Part of a small language model's weights: rotary positions, 780M tokens.
Each number is 500 + 50 x the weight over its row's rms, rounded and kept within 0 to 999. Layers, rows and columns count from 0. Numbers have three digits each. The size before them is the row's rms in percent of the matrix's.

# layer 8 MLP up, 2560x640, rms 0.0345, rows 1187-1241, columns 512-639
100:525539513434477516511509564414525555496471500524484466555486404516475446539516439473425503453470453557468508437436498579477479497555534513512570501588419434439485481499446434450534436555509482511479518488477477453518476451450420520502544573522475508634563467544562448470449515451454573517478497445468464484487452455473543499464505527427515507431458451493482530522398417516519532529541
104:506384502608473524445509483488474480553569490543479550455474495550445512498499550541498523526474473483517459552524512547469558561419538504515597612564457506476509463483483507469494432513539483579428526453461472421546491586462503514536442347543568464522494514481493470439427446552486494522466477566528561514521540591502483464449550525516456513492491514480490554520519528486504581521500
099:559621545419566522524560492505430538520499533516621500479466401490552492474551438586589446481435439572543416510545521485511408488481475609504526440485438477437513563428506456509397503506578563595530513511554541511495444481504471534497465438478573455541471527474554467446490480584483471532507490550542626508533608580510430485444473441526508466558485589533483518479499523401483525453519
093:501496435464486565564558506511500516463496534495449489473487488476527371531459496488521427498544482534472543515432501463572500534423476492557561462499522561581461560415423422465467586650486464530637415518517586525511500506586468432510589431529459465529554508574520495438536499476466428571518423495511404497460486389437489471514476469463484457540483556505541486459548493454498487469530
090:447539547483492493565546596558495482514499441402563438512460541453476481418528532411589517423449414437429500488496489468493418538471446519548491432479509510589525512525497425510409415544465532496445509452429554450479498471496451455569474500498538548486526666575485534508518414496516523502475502494487422456544532431470538640575482566583478566562465408486522519567520444519542484411425
102:472464466387465525528487432576531526531566508490482402404550462437467448452596567507499537480607488451515512555485544456521590494504539678450443576372443530560549528547498430599527552541584466529440458548550458502510475579384556560533545425449438541383568664351512529458556501365494499452474447408456445366549383462525464404490448476496468498479520507524514478413419542501482442507545
104:468506491539511518489469428523551403579523469534487439442472446523493468471539406481456502502571494543465507496557479479553433405517504466516564477434539481399389487463426484557566534478467447523435543448541505404528471509460508479546521544513480615509506549516469518470477373500517548409547557585478480444507457427529456480578482428509595476459457477531545483459589566458501571563435
099:531500502419456519420552580473473491544523491513561439503486463534556481423501591524461556502450572520529438428576562410471419439446560546576571465531496525488473564495543549517408570511456495511443387461484501410561515438413545457502478488546550518450494536498407537503544576469489497427563486487447479513481507568473453534491417547503533556576466387525444542427523362524448492531475
098:441522450492558525525491535505496514579489465595514613573539573560568556575478491489472472441578538459471465532516584507506487433503491428550545481479448486565471495558515558446453401450572481411475554536525486484476526520346405458456537465427342469524627501553530532446416438525462499452483501521512454452489441524588413509447517434564477487466476566556525532465467512514477425464558
108:563487466417447465488411448521605518542543516479468523492455467484501551459572487486495515458475508553540536494522539528502486471537497418550510443443402506483508457540484523402450548482521542473556520433512553563603538443533515512531546511574575485519477565572518520591501551433583446474431517578471506628538586547566539543532527549542548551557436533483495517519587462536537615514549
118:439515434573569470566503467492508484522461490436572588441583476514538568450567392560496484477445455536426490531469522489546440550536524499487490559530518450476508551602539493490373453468422561508538549571499483426476505484470532469480547471484514604513569529426502443551427534478566448469545383548516498403481535446522518492441599569444486459468445514347553522442489598458457488440541
103:451501477436540613515499441545576502442405506537529490497495489456511512467482427517550520529531493462489510465511504499517641398569564514531527625554470551516488487466426401517453513477566467488542450458525401509475555429544515494495503422494453418585395652568559488449526410461453515453518496537615453459546440503503567478486476563486518563523472567529469441520539524501481356509543
091:470542522531467500511481430539432467537474548436468463525501571518497505565430499470439434515496575498488470521608451440484410492538503463496403494481516526345556530491455516533587473559421496548493533502557460572466503499592495443571540501425529600490456529557502475529485528492485543467436444505497504458402427526572506485516431507513612484472438486487482524465510543515500633460522
100:510542448540492403527494537544453462481495480497483467430529475514561424513408436497526503541477492468497430463485447592438503564586464461484537480397542564439589490443498530471497526557525486499489473491473507526513447531560467472572559474447544494486582450560403556429522476543567606434491485509533452599460598446513452571502554469558465463525506578555448585520583494516500477550567
106:405548487587559504480514467513579532489583466479542440462536573563477459478467494553640558590472452461465466496445472480548451395548503551470456509478451573454530459486504495514478519476557549569454533448425540603540477527520499531447510530436482476506488450538475572483526548438575486517520477409548496552418579436539545486465469409462567544544516501514507519429579564508462491514504
101:489397455571529465449497526467534574479481440524487524490499484523456540475428524530480525555443484472583511438449426408444433459490442487504527490389484519551482524539530551473503512514562427475505546416535475459439460498466409616486482534502413509447540490511542538534528470525419550523523583428422450441592534479485485524444454535519440586456513563432409508501502543531398468533455
100:576570481491425499411624569539567420522541450467525417489464537379419448508558515421445492446439557469537474415536476539491498486483481462513550501503551431455538469546543511510568487454355516536497429527473403470486526489432577551482408456491494479531490508429492514578464422509552382530551508487480451448594425535502530519578499562507522550516474596471528501435474431547400530458490
097:496448499513430555500435456437515442576549524489494583521496459529509442499445489431434441493466557532446557552489482543536622517580478477445521451513624436528457470535497429501464440528592424422534542535457443526502544528449383565451575496456480433501559562513539508492522537429528427440403492528551460492462411532528507483501494505589474473496452470541487531533512504511475478548506
099:402566500499455514586476527428446490488464496483515559483523558505494463587624440531437477648540500536576472473550529491475518525593579431512501513552596435537492444467577526472519500495535473494488482496516577537438531494492524481434494539467461404461440489390501485475480495471484550518489596586557496526460456407575403458585427525542542499558515483519503510414593482449553529616423
093:471566584536455451479329504515470527568484540553492522551569445486508483473530548518541516579454514524391560474562502525520527532565419488569501477621550550498601492582537616403479513425495511585606496444450496479484551465464477461489521482514408501615490559440511445460469579449459404556467519481451417442584643494486607514473593535507475495579449465494536514510495500431456512505461
098:575404524481461480497417481452487573533539545529437604521401539491595392485501476594428458503414502484548535486555425509537492594523373502435475463446521486535548470580499436553539523473503467588447483481568553479480510515460534489458538451474371439520476458470546482517463552536497497436476471566473539494504523458467493501478524493570514576478479478463612551567435549514538510480439
099:538453509480500519519547447523464563532406524509501447471573477502465539418424612505457457438578566513517457546536502516474415441551587376532501455497518472494519485530478558484598483507461583428445516534487531505518524405585409517525489526447462510514504498427540465518494430625523451574561530512433585504584458536525475494489534461543468505477439509589529524579537495528521508494545
097:542477467511444606518545582563437448550602464474554642427460489484496449531565467457433434564526509558512517585574512503517498602603506515524542529475432474593426442528470504547507485507503511510502490527416520604519480581591522467564566456617454582474595527519489488524556489546448488503452416589542491452467488457483539487466503494552584456539547530488446479489535533516481592406491
100:485537572419511569574538519558511546523510437492537462469450531487479482493500398507485509511504547417564540565511568504543508448459512532424478511399543468610500495529574495521562475417473424594432407485520451515530475522384511550523554478506513559561433571589478446515518468416494538502508543479477400442515521628487532479481523446554494469512528522489539498435442538534413449457478
104:505508427539496448494401447465562495483522531459477491480545556542549425515434520547555648535470482511435559525474533455420411441434429599562477476485560615502536469459526476491442443478492521537504501390485482472457520478483562556461581467530563508591516536453522565516449538479448513524537469552553415618465602531526494429503613521492532563525494521390469490396552477529407464507528
100:472415502477525540525514485466546490482453505550491496526485471498520435610557465560524470504454589494465465565519460603426497528464515522424524505550413567469557565483509524565542485562498599447488461523452512602474528453482431478525480498509471470457524551462662555508506534538495469520485513394543499522474523426451571462459408465453460494452470472522406524489544462499544447506494
090:567545530484568469515561549587420532469495475380488511484424491445561443506632534433463440517521632523476477447457525519464485458571512465496533589555548558548547596544540368498511462538559609467566450544489480548440414414516490511529478546502442536481436400482410469527473509503479522453439493530455395557506510508527522552392441462542459473417577521477508501520531501487424556444426
118:510449508620463551533491522515555493581457473553459601474504457518582521434445473480499396487452576525486555509439527483562464623528552442536529560482477350555488542489541549579485566451446567475483542547545422441469582508468515440547495532348474485530536507437512479508488494646488484543501499513477492484469483584521472586503519486505567526483525552469532510583594544518552534439589
095:572575469448493476592501502545468466513482465502543440415442555409527562489423430453510486582440518539528538531467584550546515507428533477484492464489557513535499400427507426445442458474589586500496491563551534432498492413565582448478487523491416535550538490430500449459455553467451442541423554532546486530496413499501400504438439520555589487540454420459392518402495627499517475518464
098:566498551601498468586527501428499503550484427455439440386451438501540498479486512527495534521504496428524527439473579508489599514535436463552557462423514537468437551512499449511445455482471496490487458462587596588542466499437502467502472529490520508482570492562530544517494500521525479543468559551439453567477422506472485427474542594510441536492463489542443596457473550492529528581491
089:500507459418459492536488466521486429562469380387466589580485462468549466433465544427573478470480612534584540530530480523587474552432537508505431423554399493535518511532472479568501572561449627562504458476457531512538471475621484436562521515462457553547455530473440456469446513570494483491484470532560508482324448516481469481518487523520573485507553499472519517465505443438481502431536
094:456487531437514495560526462537490572463470410485506406532433530527530468438532492481528567496548498396526502475459522448472513488462420476413539510565444542482450523540498514395517436442507580472525510563454543536491436507529479496562565489421484562499456499501529496494549446469504531488526505507527470485512496505515410545481412598553468473547445567502540486513507468450570503548524
094:504516491454536482549460531526426435440504561443493518458588441428488505502541476521489519534438525515443485481481496551537563411446494506474506469410527543491538488546468439459401457458480539599379434451510456505559411460500510436554435513465616511499514591517430453547511517517526551434471461572520509529492446433449513437524499467436475490494520514497601577488529471500490488483444
097:473572500390534478578385517539509523497570464511541559608451528410438526498454506502448512509566446481466583526422503542567466463587434507527514508494485457512508548449481559462521518498500535489523493493539495485470587457462519452549523576558677502494580515571500467652462474567453501490553403578507455485468521578547497541436453415598553484529470493568455497476546439556461434514457
096:439479488509464530481468511517533517624529535520513471549541548553571527481500519457451455544447507543483569399495564427542483466512451557550486468560548506512515496437389466478436469438489453465459503549489522489417537500535472537486546576510380498514477529517506414497467448554505464529526593425593484427490473522520530486385533476515511487520543511571454510547539498571505502515460
103:480519518509432418602502430582512472435545545562531560500565499484499576425518530486558573439515480411589512565551451471480416573536481520457526528502544507507534536416474555428475533486494458455454587487551522455526422531530470472474482481467573504504449505375484519527520415382571442486531490461570534520499529406458485484498565476527504561457496491547466476493369567502505462422579
100:483496437525530520561533540421497525540462372472465419596480429487455501548486458512459461562448507545527467474540438497476467449444493411503396474502528421538465528491461483445447473527518461511582425558422502479509534460474442469523448531520520495554450501470489498441508544555449514473529531523448454465492425545489510558589453569536514501362436576494577364541517576557542444512513
097:508558453545481506476522470407428459428524467482540455454402523479505471500468465475473502515503484420579454462506535462397446514494480423457433412509422518465559498601565333483530420577473530563521516534552578515506566485504457620510572429424635529433518474482469570519501534561442485520432498496491569541560452524518409526479510545460493479546559495422575549531504460441512510445525
100:478520570523446525558504459627512509529496474438509462519445510384526488541507528443544541529510462477396501499492534499398556509574491557485524511434509504562442452524522392562509459392548488514467443505490522550492551480481438489518412587437449429418543512537444506467434519478562470506475549478479477381492525475457510456433495508444550482483510590478488536522605488511514483477534
103:591397473551376484468451404520473476438466458463524440417558481514586469476492439425474528435445457471527452458462455414520580594529528538382445491423427503494515515525549382452472494548463466456519477512480472406578485507454479457431572473535479355459537564492419438501511524537472477435469517566448494473450527567616515407556464474430623555507451464571477467542447462514494411541560
097:460533500427470532426524631392501455433553466479419450558511513510557506473468520492498454499538533521413453448422493510498455425634498489522604469471591417500465510565462547434436509455466579585461519475538557472561457418522478359468540499473516500498505495583608547433410463583503413503578546444460502470547534462560530419433499519564445500489463548554512515473443490456562559519506
095:471460434541441516500472535502451475683511485573506546447492551475543477610423579487499593508504494535497456572497529532475496610440480577493577381544510497548333476512487529536410544568504503491581495503465538569512512496567379467549419470408389452498513576526428429510428481537395590499452452470468521530556594473418533457559449489516479432530537501564472540510483396476454480459509
091:547514522545471541504429422460495518403519468457535496461514453498520537556510474551492435499528494495437439534552533445459551542475554435608424534490516511373516566524515517552512457513455518530448542550533523515535462446533439490515461526432412428494458541503594442475417502427522459518577426459454492414484444563486586457527463460522549529500544502481538481548545471541557536527562
102:515459475476449504518533579486504484607472497475433579486539404454483440514551492553505419448593430502548489609459445492483569369473483454525544579508427558493561451489501489505560543555376496546413537520475576463615562486467560473533437427486584529491514604484445519508540387526533583472534519498521577517485535498414528487513512434561411506454552550490581492587524478530568495459514
092:476481434476506570486469479533504479447424472421472461553507478538521477560532510495462528537525481577544480457518500468538588413462525536575555502516462398508415524509561483391544495498526491477514551524482455475517489487569517538534479442473510474464460567396569602536519518454485345497492520412503468516485519400404515405491533486555445432470480516549540479523490456490514462518543
099:470478516555525542513493446595547441551424533483559485504448507535603458474492439442565482465535479524454423475489440479524499527534565450486534466506466512449471454390533427502510517547453502470538501471527554414478465450492547542463509408461535547565492505554487520489509509483503458506510512565486491461471443595522582565519469513516556505562455468442459560463455501449502528516454
106:537340481340514547442549462448510470452441417478550463440514437461495538467471544485403511409446495544524445401502501445477558543508450555493459537463393529448511515466488486570514471515460468479498477461482558534496549530516476565579501482481459453501571457421562496444586512488515556535521460546543426543552522578546517479496519538501528518482429556637609487506492484556506499528450
103:452426656541479436490468556442471565380508482489405476548530512527515483504471411496506494496498547605492555564540539497450510519503563550481582570400496466449503471502488460494569507483493474622475525524469592499457480519441481521590497563516516500529434566470499471510473422633514485585577583530537474387488464444463535505507615431568508452530546511558520564522519482464521456533464
099:530506554466466436504563461534507540516493532465498467528500460383510435517472543560523442436487498479601474526452542547422473481487489485554497520402468611481536422558453524524502469471465564501531554441522533438489409466471562494516549547510557466456409457486510556520524406409547439573460429522566511525524536460536527460480409517427435584458456556524510524429488544530539486482529
108:538494496506415538405550494375545485555519516501559459394557475488533400440436444475467462490500539537402470521548602534552471507489411561475551516530462527433454488492539433421515471493426522630572482537526475468467569464465570584430523488484524503465528636500576506481473505491471552595497458492608530530441530430547420426405462483511553487380570482507572535486524506476507513602473
101:588459485404557424498513452475485489552478502403457483445491490548578538534490536564520558514420460458450541589508443465492580509466494450510500417547442478558467488532647506512548556430527481484495473559539492466521474504531532541492474598452482514491555452448462510561434467533553485471547515465479390462479481571541521557404478446466519483565461549413448542422482549454519534558526
093:515493480463452477444550543523575412542528546505503517511528524512483596403548533572472499500602445455437438519618596542478497450451548517486473484517464566467523458581526467521420531516567547488621456466522476466515520525507538508502512475416478462481507504526549565493376494464588500517579552551571419414486538466504521612499577528537444584570415502486504550456470517502526561450572
098:491462508483430556516476461466547418519515508554459478483429597516537452472592549520546466510491442462509424548504510424539512498561483423425531454461506503473396521443512484453425475531467490438522449499471441544570502459425478472528501532491516479497375564541554506390521545550492473491484453607502377459502510504467545417458531544451476537521492425610581554555570487513463465538577
098:461442470527517553500440535473509433540416525473452537402483462463463503467368471564540502523531454531485492471490510503519545451475442463526441445501545530550538567468474580512488484332510524491443603551486520508531517606476579473503440430526537515532452497499466447559518430440535535491497550512435440538518529472551589556473585508515578469471501463554435513500476485500550514442664
103:603482527517590463501508490345436527446486445500475427409435561554425524494473445484482534546469473582418499461564553516493513477565482539531458560567494480515474529460454488473460484505532554527507485439494510503541459481456470424532551653518528467516529510494496511512403553533420518514493565472441465473494507445637508499515485375504533500411584438512454469495492464442480520515457
# layer 8 MLP down (transposed), 2560x640, rms 0.0345, rows 1187-1240, columns 512-639
101:542463491526522475476483399507513469464515502454447520442506503592414494540488480528444526471584422572537520547487430516534527507419442573617450514458375534502459435445472488469392503524522425562425545529443556484514525558533439545543419551520517559492551538515555554521523618545458403523479459438495580462532533436465460536480489429438469410535481503488503467578454368473463496527474
107:432463509481461517578447483525565476423526485536351494547550508564520551476499518512527473583552509539497476442528492414399577499536541475498544595543498486462494478420510523435591463549527564522575512472473487507503465532533396482462550408536474523601393524663478491426497505434464448521506466541583503444436556489455444484482532436555569483571500590525494564528532405506529495509571
093:611532570409571515463498485485537613473518551467443527474535478594515519498516597517518557497602534434530419531454583516449462511505534491476479541505473567493509453419484498562573400553409470567468464448463476543486496426429483484446590552456438462438570496454457452413606445443510570507493525544533530537508493521494351461490433520441474440429447450501482400520528481415506536331526
098:535516542456494495452445497508406506538522529435551512607586571506511507449537514475444501471534504510504450498478483434502484487554464462514642565526565442560502545446504420395526447546524483464468522484547582540500546523494579452467603491534516523400489542455459389585485495556533595539492515546578514472499504445430518433598510411580511511524528537551437457554521437384380403474434
096:505502509537547494581576448478556397417576576496582524498472399470526567470374585526480529540524480491454499539501585555368471449535501523482508428538547417362454543456565520540523455421423618576552466309521507554538556504561474446522543474513472465466601436516488477492483517447519519438455601590432568422558556543474469521466510437548611561480510449577609535522550464470554535445553
099:508533518502519536533631552497472486510500447518542428417484522530434499443492533535561573403547535582409468393531487515541516495553463455599544458498599473566544463567465432530507488415510465526480478498510498549559477578551399457418512564501563543456490474603443404476501541487485479472591423461497549532490506488501471460561584524470506456469468618527458456416537504545510656434451
109:455552481514467477534498402483464503504455511519464556497497452478505475547509597427517450499504483533456465465512547449542466489470559562549547571502467519517461476504468453454616489470508428382471554501576544566521427556561434526560401562427519573555505487437562588481533462502532590538427501516557473445456538533470500522485495472481593443532498461458532506512604515518457514498442
096:525543470432500560492577429474417540457460517396546489478533480510542504528463483515507626464552552446424480589485494407466504419451567585481603504476497403495578574487517632528533513375487485591515414471452444570563525574576461455456535452509395432488521592536463529485548487493459526467582525481602568547503495489478446507434521458527429525492522457433547564530540444425466530404467
096:430453569558550547490524465442533446569512535516517545505435570525421596553512533420537440436564459441515419546490503572543483454513438491468515452505562472500526533480489395427496457481472466514557435559518507538476456581554496556440439466430406508510524490551486548533476462561439535522499458498472507537485554556556507479570518481536414478531468527492593490502456500493466486542449
114:493510469481447464563444444517546468481522498510454479523515547487509557484498531520449444556484498533574542486445503563467492449466589521662537492539483433433483470514463576437531478553483499522522491486471479479449424474450462438542527522499498456526507503493480493477463470354449423437492519479401468457466521454509475538450588552545490540489520510522506547505569447520556450498517
105:522473483534503542482538555527528493522516549452489506439449450583442583515524435542478523410479495511454530566492420523508491476473501439477428575506503483516510368401563455573547497477507534590472502607568522424563476480514622557547494417457536542597549422446521504478479479507527555456489477487570612433522529538502515525518549479510444550459430539499439561519464559515365452610520
110:546556534541554566476555445532535516462448483550553450517549591442578628500453438482470589526541599477534517376555557446476550421572609473470566541549441479505570514468470485527452509430491510559581522459429467584599480600511485532607572538525416467569532514609518485479491465568428526512506484501606447577540419491473546568515447521547557485493469530456555531579444567484551501458569
097:571507522492511499569550399564473491554428497480509495551467501528494548449430501474497487557487466461475598566586484526520498478531516438501548488545453460468609520481381530501556475479517452482537509428490464485565479526492480605582493552437509521436465580513540509419557491499473521512408459579530481490467439546549566481562455519445544544427458424456478593460397552498439510435480
102:491518446480514439524447493428585454488541395550620527368526544522464496551538572548538447448525507424573455470531424482416489518549574513468478518483492448481517594413474480478425408546503444566458440487541528517444482488422518458566584595547500391573442529516395539486495456549523487409532491464472544562571480490511430546485589424505527408500501483468415550449501489521532513480486
086:527539479524530566442474492571502460490493507593514572476523492499526552485384516482507546568519521546546475535447458496561479461489575459522491461360483523443564464598532578403446502585489566486480455469537507607453506477522432544438460451536415439622483523577459481478547491444456505462573513458499461500502498484357521523491494404505471480506573439518471503458380563372503522569460
096:499475482514518536471498506468574591408429529540511496431453466458458524466521471519438524521570491544602450424626402443481569541480468459521548453506544444587432533510450498463626499358566450490445442554453485544425501524506555527536461506466478493527450517416493526431566536487431496536491507439518516494578435474503507507484462537501498556379519421529467579453463489467491555534498
107:529525467525536445430490587488522519568521455525476533507484555509546560468543414472494517481594480524572445478438506440490538483531444471535555557423507493474502439516483404420528526562452517411595509534498570539468455464501583544477429501438517574506535493456476462447503516465433557515555510550402505430510448540380429391561541477415481554548546458393486494472488470475514437437428
099:525504485420445539519397460478430573573544573492529522548568493426524428497534550527547539487397448509555497523457532549494547547574506465518477493443518507498422552478508491432446536496513527490423540455525562617565509425521504509415495488487527487488552531495438484567494503482507525483451449388488592466606606427486473525602510494394528492554540578511430503550423527472428474480542
097:438508472538498541569369521505406492517515477491498549402581541511500438547482480542451498608516525488392499568515415544499456536475495459506438497457482538539489528478507524513507492416432542449561656520519555458447504532403495458542486480594494381467506564414443411451458530473543527538601500480498469518398510441570481416440491579542413497400595480558533522479486482409562569498403
095:541547429501524591477488432453484486565484556435556609535490594493524473542523495415476520440479488510536526551472537589504455454384413471525545430524454484481465494487503453447516494558495521504452456440479426460518500506469459528523515489574626490504451554553605428513518498421473399417409502457437464396545562508513603443509514539513446528473489492411491508589479574502360484464532
095:511513537547516608504570475454457565557488491480526498460426481482513528570492626574469513647482518568474540657599495512469423520514503505499530521424560474435473473472439538571522491602459509506488550517445482508503471471577557603431514483470412518500464462474524543470442510521423507425446549564468575519514526461482521475472559517528533448409463539497562480575502478540436363528475
097:574491521499522470483580417516485436474507469630455418600492468380522546427419557604482473381485474434572391426500567634533545508483589566514521454515531588504400464469485598527453499555485577436503525525598460485499466556526392449413463586484398441451375551494526507383490499416535516560514504442493494462563587547527431492468419438537619506522487523518514554561428503488586509407616
103:511516646543440511536507479573603531497392491485504570460471456569495456454487523410438512486504544492448420473494479399497506546469538485458500499497416580606421406485481517438549539555607507486512499525457539564443505528507578406458499569507515485454496446471518463506467547486597498486476541443414472495372502461481458434540514390497584543437489556462521499406551536543424479441398
099:550526514568460523460511443388495485606571455551558430440485437560536566559470488505469578504456508394532488560434463537513585487508443498536557542565554461517588510415563458494582539496566503492487587429395535495509458498542463401492496570488503475478529504478591489530466562561516548486507550531528576486505479557456539515498455521563538424488391566456554451551487401462484565455483
107:512581499498536421487428378442461476495480496443398583454565543515556525512389490484454425581508586496542535481480501566489546467516650499446500467535442484493491518515557470495517545561453484503444519556469446544549477485492483418413465558523451503456530539466503439440437578464489486542399442587566393474555514514530553462492540491445531525498563531635520455408477534537515569498494
095:490466517529480417573558525451484435499490468562438576532458443464558526534522536606553477489573503536454476462437474577519481566564479465431531479534431440508483524491514456581505548565555514458442555568445538526457548486508547501484513402472531458447605494469504550498435408579494514504484523506460526481463486523489537523515598625429477467505492499483565494516501547474491518438563
088:506479549481504501494444524455443483495524458558531482491493568539451343518542451499479499497515440448478417498471532435431372561469429456425603543472596524537489564596471441515538547382517481470447595559491536445402450449538539466567571470522490397512444396550524538594379483554529419512445471536526518499531502498515525591484477474408512495555480442452475590491419540520499414541488
091:490419475431498492556521503502493505601455553531436484546458491492512563470448454516481542583446581417490438561494519472509426517500523457452559551424488563504464492439487543504562490481605517555530478523502424518408446515521438481445555514515430580595476615545550449532494465540564547562538548510427505564480589458463536540454467371515493541507521586444458503542513493434496403479533
095:503554407553517555423464526533504425500464496557469463500428562499459491508534501392486546627467496535501508585467554409551478532496570445487402545466521436467521497396467453498498566521429456545531516580586570510566510387439514576463568389457528536503513526496500571523473535512503490482518533434466522444553548480518542476502469473596458433453577486472562505372517574432507499535445
100:536531602465539427475423522432488447509581473424435545508402555550523587464391432524446493383498535422510548454515458552507552516421563462379468443508514457488492466534423517455581433580604491545451555512561465640529619402495416458474439535492453511551503482420473460513502506512597503510481472472531524431518481430486595449479461579515497468523498602525513452430566493488420520456533
093:523442473476556533492492447459452529541514431519456535593414533480517369516444555595553420563518476457378610522454545492450523525495493506483486497483456442503490507502507601544393562415382519505482481551516497509459578472545478479562492525563501510441532546453499458557523526604504612475542492434516510452433642518471473469490500547439522523365648605561501469542571437507492486455515
088:433575528468528487541504489460485562561500416490468539477529563516522533380411533528605538491495528405533418504524517459499501469504476545514571492475484586458541513451397492442551560454448607499477537514514538432502428527562552377504536532403554590452430518462519518474494390589504447484534475356600583530484556504559535442503529467465487551441461491531471486473481622445485499595509
089:564495544473492458433399523503418451548496458458446509493506586510518481486437540515601553430539516529469525496463543501535494455524435511449584440482485461473497515481610490487518538461420471441507503532528440524435473420489530531507486587515546505520493506458590550452510460500482451487497539534490538556431441566338448481516441503483501488457554616476417511476504501502553428546511
096:563453444428456531463558462490529413510475578517566654597545530449554526487583451612497503445519459477460463510454472447436472521481448491528492596544503453513454436450501467503542462590507396463455539549350480505456579499534482513473621491576576463502574472486444526517580456540557480415528540456593433463541478484505401422520451411437552541660527483586564540507456481451436497568520
094:478561498561468454502446458494505418424465477434480430599507481496533392482470463463576451484579471529363534487539477484469504640521455554541445504409467409587457495526432494470531464496482469454381460447512532516598606448530498518578528585485509539464424517456441463527436522553494545499453565402531503528547419431456518475477626489506567400562532549413504551555530547540412467613518
103:606543459458428539488535487479565487478549488586503457489566528499525468561580607494535496461592505470493511632575461431553434400565579487554530578492450516532566496491491478509498495505530543503490563436536492518505440535546542554427591528505529453444540487487515472542541562532518481440461565489454498530547479497504525564548488505461500416552431504461497506476505509541495489468517
096:530643393503444564461515519619459554591493488460546519539430573546501437460413450590528572446434396546541380443528485466451399522518438525485465542461504490486512502404393507406523547488533462395419515483421490586533521465554556373508433492578418435537503493487615535581508506592526508423466542542482501506446541525503492465568463565534442386477436572433519458549537597419445547431425
101:554476547568526528491642472469505542381472477471492493526392491552487542542496441474524447460500505476494516489456506502620662486526534525651413420500504451491502524512609641545455421487467568559541457524486465532470507485599483520515547507453453486493507563519510456547608522466453376495546503540509563504492505503534538498515561511529557541453502516609507481441423573525548474640487
101:520516462484481491498595408426471507488404549531461507447533518519406481456419468490496461378442469455469506529453483482473538581574543511434473479576491436532515429499453530484424491521576465582468494558519467425473523577431445486553518499538520582546482475524492506513414580404428501536452510386566479599493616547485507471494557479465495512510541443615578506516562525577494399558500
091:482366443472416611455481535464499458474395486557502565628528500537542449433431393431411510433503488433535444438437529504466427483554364456424437562512443551514407628468562515534543502462528486512536517568478504537533502462500496492521474494537556470468489499587480497590555490480477503541540513465607560519439530514468458533460449435511511535552400455474476462507487461494537556473547
095:472488536459536492509463445511522430544519478449497562569503523505572508593461410448535468573501620632486450592502544566498421454411488474505509525406569474503417541665403570434505628455491514516512554431360516544506516483476532429537561489464473588500493501496412492495459418485535530450420478522514481475570520559516502455492472547475495438500539537497459458483497502449430442407521
082:554480539517450614552529471468523452492529424521541610470576536515477481457476555530416552460469549447480502508498447502502295551510453546483530577481510537542445487421420518510495525499561505493515552405501459498422487508499481506463598486555474528521464364485516550463522487484503564472528504535412528497560410521462438471489530506475598405478541534609525620487484532465520480492516
090:453414425480556565467539489581506476523470475505499381544477528467499559499444475555498581540401483430555412517539478550517510548452452506477536531418531492513439523509519514455585480491518596450559451502428483526495491493467569419510538535447516529587531361540421463480550465432530515543438461437510404566546410504507481435443473549571505538482474518420424486525460419457556433499491
115:570470463458538510504567458496439540508457496475423519482562429460441552501469485435452414462447545522478490587426530474435551533508471455457563493448513479541482538531500451539526525500414429536428480484561520459506479456476468603595463375466615429528441538476527468412491504490465442487496492586489545520439489522366548478390450453554516419497494567499495495533504580620524565512531
106:446428575485537444582489426493530529468601575466457490479434556479594509523500513424546503566559516408573526516513524472503503458513468515520461417474525427494506465484506464595394455554446461514496573395569455419475470459469538536434613519411496550446494529529441536442540513547529417418487508472527503473529524458511479522543502400518522517472479488519434497501542529469522506405593
090:471459484531520509458569471650479459511437435490447506471443551414432495413413549557559500541557540545525516457589518438463489588522418487411501470497385442433513505523412407514478508587439556397562492472511517585486492505438541561473488530649467531504545475587476455453449544442552490583519462507507597542495436476449547591413465507589507468533544492552565609445521487433546472464603
101:594557525512577574515473432461541551510430462583550476457501504539469533468355508523548519446526477557477495514527537426567476530507531492441599540521452489490452472580444437546609516451469480553504495415510552500574442412387584505558448388562523543497518495485538529486551556523406534435502415568505481472506528532472517398470470534520515508490524566475505539529502475493520486552481
093:582490474500524497569583451402404506496568487542514460430547543471487495573474604490408545547468477491482613563515466490517573478494467540448565553446487399491531515482469540531584629445500441458530506625475539484495401584524474476530485618469531460534545463492469481551493505529457528418423532575492458552439519538427520501588509401533521387474589445472511621584561481444495465445496
104:501469444445533428445427533541465466540492597473588524462553590479533496478535520494438556543582492497587458525573366526504501561432484416512450523538447523482511373472553537534555519495449581432396525536552583488451538488615510580556518546466514475548516526512527565557506465418530511574552478416470424435500569505569427453418511552512491570456507512549482425556461486462489502509609
106:526516410463415550466451567435453461478523549544540464481469445515608561375502430485537468449477522607540429490462544576462497475580446488509580510476567448505524508481398547462557539485427492481599386525509540491506498465468443421500506529397588527486470491502497464492421620487581598477484441371482497575443564557421351494473535499518488442513508472574462546502490469498420550577504
103:447484434426421449548548510465560484461458447423514466459492473544555517459420534603528491572559426571445516518500592432468473495467526450508576457541447460515516444521499559475442449599422585526545483693565558494514595524547530507455527588525519493513596527513551573590476502505512475523568474445516424508466478515400564481474501441497407497536490534443485563454471547537512501517487
096:433484470532547395509492523426441471486547535468581511545489464424425584498502480529462535526570469460522435521402588513470454624485494519533503475462462445556525545450417547568454544466537588388517435484478460442539576632452596565444460542449517522501548441511458518452503484540580592438497501495530555545446422514483536575503569479450421387607531563565509524484366522372507471535534
106:433467450542496441531494526509475431501480505429484509432489443573548547508478565423506526585585408509491536492458440438578532517501429492463517460407531554500487469495539499577510486526459515552535518596544437517532380458449475488554545456361493557507515442561597478465483510560405495479484427424508465472531583511460539487461481631475559495464455470535523525500534589475452449523554
101:497492469534483425531465537483574597480486538559414518552476464541459403471512467562508477462413551497578512417526456494447509517477432520490546518520505602471512430595486582563587582489378550530556447517454589579528425544523404477503485535469479511566470480414506467537466541540473469529469439523499500504512487349586500509482446499538475526455534515548369428435560546563522431503482